config = dict(
    n_layer=16,
    d_model=96,
    n_head=3,
    n_kv_head=3,
    head_dim=32,
    d_mlp=384,
    vocab_size=1024,
    activation='squared_relu',
    norm='rmsnorm',
    norm_place='pre',
    norm_eps=1e-05,
    positions='rope',
    rope_base=10000.0,
    rope_fraction=0.5,
    qk_norm=False,
    attn_scale=0.177,
    bias='none',
    tie_embeddings=False,
    parallel_block=False,
    extras=['local attention windows', 'shifted keys', 'gated attention', 'exclusive self-attention', 'capped logits'],
    init='normal',
    init_std_qkv=0.063,
    init_std_o=0.0,
    init_std_up=0.063,
    init_std_down=0.0,
    optimizer='adamw',
    lr=0.00312,
    beta1=0.9,
    beta2=0.99,
    weight_decay=0.084,
    lr_head=0.0121,
    grad_clip=2.0,
    warmup_steps=369,
    schedule='wsd',
    decay_fraction=0.794,
    decay_shape='sqrt',
    final_lr_fraction=0.0,
    batch_tokens=16384,
    seq_len=768,
    doc_mask=True,
    train_tokens=98320000,
    steps=6001,
    dataset='wikipedia_en',
)
Each number is 50 + 10 x the weight over its row's rms, rounded and kept within 0 to 99. Layers, rows and columns count from 0. The size before them is the row's rms in percent of the matrix's.

# layer 2 MLP down, 96x384, rms 0.0823, rows 80-95, columns 0-127
110:50 60 73 70 43 60 58 71 63 56 46 50 77 49 65 45 49 31 55 53 41 64 63 33 49 59 65 59 48 54 64 55 41 60 61 41 48 65 76 38 59 44 52 50 65 55 52 53 50 53 60 47 43 73 48 61 60 56 46 53 37 57 55 60 54 46 54 49 48 66 48 61 71 56 58 51 36 52 66 27 56 38 60 74 63 41 54 46 56 62 42 48 43 49 63 60 41 55 50 58 62 41 56 49 55 42 49 47 47 42 53 49 49 52 65 50 38 44 69 45 52 47 54 48 53 52 54 59
113:52 43 53 42 48 31 51 37 34 53 46 52 51 62 41 50 48 43 51 50 49 39 54 18 39 16 45 47 42 60 41 55 66 40 67 49 78 47 43 50 58 42 50 63 36 36 47 53 50 56 34 44 49 66 44 54 39 30 43 50 47 54 48 61 37 70 42 64 36 41 56 52 48 56 37 46 39 49 45 51 40 32 53 48 34 70 61 48 44 30 45 52 35 54 48 52 46 46 41 62 46 48 38 62 45 51 50 52 33 37 63 45 43 51 53 51 52 54 37 49 45 54 42 44 50 49 59 37
099:51 51 45 35 63 40 54 40 54 43 58 55 48 33 41 44 55 59 57 44 69 50 42 44 49 41 34 48 41 38 55 49 58 46 60 38 60 49 46 45 40 37 32 55 55 50 51 59 54 31 38 39 51 54 40 69 53 58 62 38 49 45 49 27 48 44 58 39 47 38 48 35 34 51 47 53 61 58 43 44 50 31 61 50 40 62 51 42 52 58 53 80 59 53 44 43 51 42 60 42 40 40 44 49 57 44 51 45 53 55 34 48 61 63 46 51 57 45 58 57 36 51 43 29 47 46 59 42
125:57 47 55 49 53 56 55 63 43 40 56 57 44 47 44 40 44 26 57 47 46 42 57 51 38 37 32 61 50 53 39 47 34 48 56 51 53 51 46 58 56 44 61 47 60 46 60 68 69 54 67 68 46 50 74 62 52 65 64 47 58 53 50 44 40 58 76 53 54 40 45 43 54 45 55 54 61 41 68 68 63 61 44 53 51 50 61 61 62 60 52 55 65 62 47 58 39 48 50 60 57 40 44 45 38 44 51 42 46 46 45 44 52 55 33 47 69 55 55 53 54 67 57 27 42 57 61 52
106:64 45 55 48 53 57 62 54 58 28 28 49 52 67 58 51 60 44 64 39 47 56 47 65 36 65 42 45 49 66 45 65 36 55 44 46 63 52 74 46 57 61 53 61 65 61 43 56 57 49 65 49 57 51 51 38 55 60 61 70 53 70 60 35 43 49 57 50 54 62 42 54 43 62 64 59 42 59 50 64 54 38 48 75 51 56 68 51 57 34 67 53 59 64 50 47 57 58 39 36 53 72 53 39 63 47 48 57 73 51 76 57 45 52 68 52 42 49 58 48 51 58 70 50 58 58 49 51
106:16 59 50 45 47 61 43 54 45 51 41 36 66 57 49 55 46 62 52 73 69 42 54 52 46 51 58 61 43 49 53 34 33 60 41 57 64 52 58 47 53 57 45 36 68 55 61 48 58 45 35 46 51 47 56 62 56 51 55 45 53 49 55 53 51 58 44 56 40 62 31 45 68 47 67 56 60 58 52 51 48 57 68 49 50 38 54 48 59 55 67 55 48 48 47 64 43 55 43 64 55 50 51 41 65 57 47 56 32 49 57 45 50 52 61 48 65 49 58 55 45 64 55 56 85 69 56 49
093:52 59 57 49 68 73 46 48 36 46 52 64 60 43 35 49 65 54 59 56 58 39 44 49 48 49 52 57 61 45 60 47 44 35 44 49 58 51 60 46 66 46 48 43 49 58 32 53 38 65 52 50 49 43 35 50 51 40 42 51 47 52 42 66 60 43 58 57 43 63 60 49 42 60 41 46 54 59 62 45 46 49 44 38 56 48 69 53 49 69 53 62 52 56 36 56 24 43 51 42 42 50 58 46 64 49 44 58 51 50 57 43 43 53 46 45 46 58 62 38 66 62 53 72 62 63 58 35
095:39 63 52 65 46 71 39 37 51 48 63 50 70 38 55 65 56 45 56 41 46 58 52 55 44 66 38 64 54 53 45 46 38 52 38 46 55 49 63 50 46 40 37 46 56 53 54 51 57 57 48 45 53 39 45 48 60 62 66 54 53 60 54 54 52 54 53 63 26 61 39 42 50 49 76 68 41 57 50 55 51 41 27 60 51 57 60 58 51 50 42 45 48 46 59 61 48 45 45 47 38 50 40 49 61 44 48 60 55 39 40 68 39 52 76 47 37 54 36 48 44 51 63 44 50 57 59 44
103:70 57 59 49 51 42 54 48 42 24 57 30 68 45 59 72 52 37 65 58 47 35 65 57 48 48 46 61 54 37 53 44 58 64 47 51 41 45 69 69 53 49 46 67 44 48 56 32 31 45 55 58 36 65 50 47 50 52 51 38 48 60 62 31 43 55 43 56 40 58 51 50 32 47 60 48 37 56 67 43 54 39 39 56 56 55 59 49 55 52 35 63 69 65 49 58 38 33 45 42 51 69 45 51 50 68 52 56 52 38 48 47 54 57 43 53 62 53 50 39 53 45 34 48 54 55 58 47
103:49 64 61 52 59 67 39 61 53 35 57 50 56 53 64 63 55 35 63 49 53 45 33 70 59 60 48 59 34 48 55 46 58 56 49 45 66 42 51 42 37 55 55 55 61 74 63 39 49 35 44 76 48 53 49 33 56 34 48 75 48 64 54 51 51 53 48 57 53 50 63 56 43 70 47 37 57 37 50 53 37 65 67 66 56 53 32 51 50 67 47 60 60 46 38 45 45 52 57 45 65 42 49 44 66 47 47 47 32 57 69 55 54 57 57 56 57 45 52 49 43 46 71 29 36 57 44 53
101:45 53 48 52 47 56 54 56 59 55 61 42 61 43 48 59 53 54 56 41 46 50 53 62 47 52 49 42 63 40 52 64 55 52 48 59 54 45 61 47 54 50 46 45 53 47 66 33 44 54 52 44 83 34 46 55 47 50 31 47 56 49 70 45 47 49 50 56 51 37 54 41 45 65 62 62 58 52 53 49 45 75 33 28 48 62 51 52 49 61 57 44 39 51 47 35 55 50 47 56 49 61 62 22 67 55 48 29 40 32 58 35 52 40 65 49 39 60 53 47 52 51 43 53 62 65 47 43
103:59 55 48 28 43 49 67 32 40 55 42 40 43 48 72 45 58 54 58 51 37 70 53 50 48 45 42 56 52 47 53 59 51 51 88 57 68 53 43 53 48 41 68 60 42 40 31 46 33 58 35 57 58 45 33 35 48 46 35 46 41 67 58 75 49 55 40 60 53 52 53 62 50 53 66 40 52 54 50 51 44 49 36 53 41 63 43 48 43 37 40 52 68 46 55 62 50 59 48 46 57 53 56 70 54 48 50 40 56 52 55 52 34 76 51 49 40 55 41 66 48 51 45 42 34 51 50 50
097:73 52 47 40 43 47 45 42 53 52 60 71 44 35 57 61 60 47 55 46 55 42 66 41 42 45 59 47 63 55 67 43 53 51 57 45 73 57 48 43 63 21 61 50 51 37 53 33 45 43 70 48 48 60 40 46 57 50 60 60 56 47 36 49 38 45 50 62 44 54 66 41 49 51 70 44 45 56 52 59 73 49 38 23 63 50 45 60 72 52 18 52 50 54 52 46 53 52 56 49 59 40 65 61 45 37 48 53 39 32 27 48 43 54 44 46 37 54 51 47 66 52 45 48 49 56 42 44
101:69 48 59 57 39 31 61 56 48 67 33 70 41 56 54 44 56 56 55 63 49 43 69 47 46 53 59 52 32 49 50 48 60 51 44 46 46 67 45 62 67 55 62 50 56 47 50 45 60 57 47 60 42 45 47 60 62 51 67 60 68 39 65 57 38 53 47 52 63 37 62 33 50 59 73 48 56 33 59 62 67 41 44 52 39 66 58 45 55 57 45 45 55 57 58 42 46 47 55 35 42 45 52 58 44 47 46 36 62 53 37 51 49 66 48 60 61 61 38 45 58 57 56 49 56 53 55 52
095:35 72 37 61 50 43 48 51 36 41 38 41 26 48 70 54 46 51 65 55 37 45 38 66 38 62 52 72 36 60 52 42 30 54 32 40 46 46 60 45 44 46 46 47 61 54 51 27 54 42 53 47 60 50 46 69 47 47 44 50 35 53 46 53 51 55 50 45 49 66 40 60 44 64 30 62 65 66 50 55 49 62 56 41 69 39 39 50 65 26 47 53 53 52 49 38 46 57 49 63 70 65 64 47 58 44 51 51 50 63 59 42 54 52 56 57 48 52 36 44 54 46 58 44 48 51 57 55
094:36 37 62 42 49 46 48 39 63 36 54 44 40 38 50 51 59 50 55 44 46 56 46 31 55 47 53 44 55 48 54 30 51 47 39 29 70 59 53 63 54 38 41 46 43 65 28 62 53 48 61 55 32 49 62 58 36 46 25 48 49 40 35 42 49 45 47 47 40 53 44 49 37 60 46 63 42 58 47 41 47 60 41 40 39 53 61 65 35 53 38 58 43 47 54 44 46 42 61 50 39 69 38 54 41 40 45 56 51 53 60 41 44 37 55 50 57 35 42 52 44 57 46 63 41 50 62 49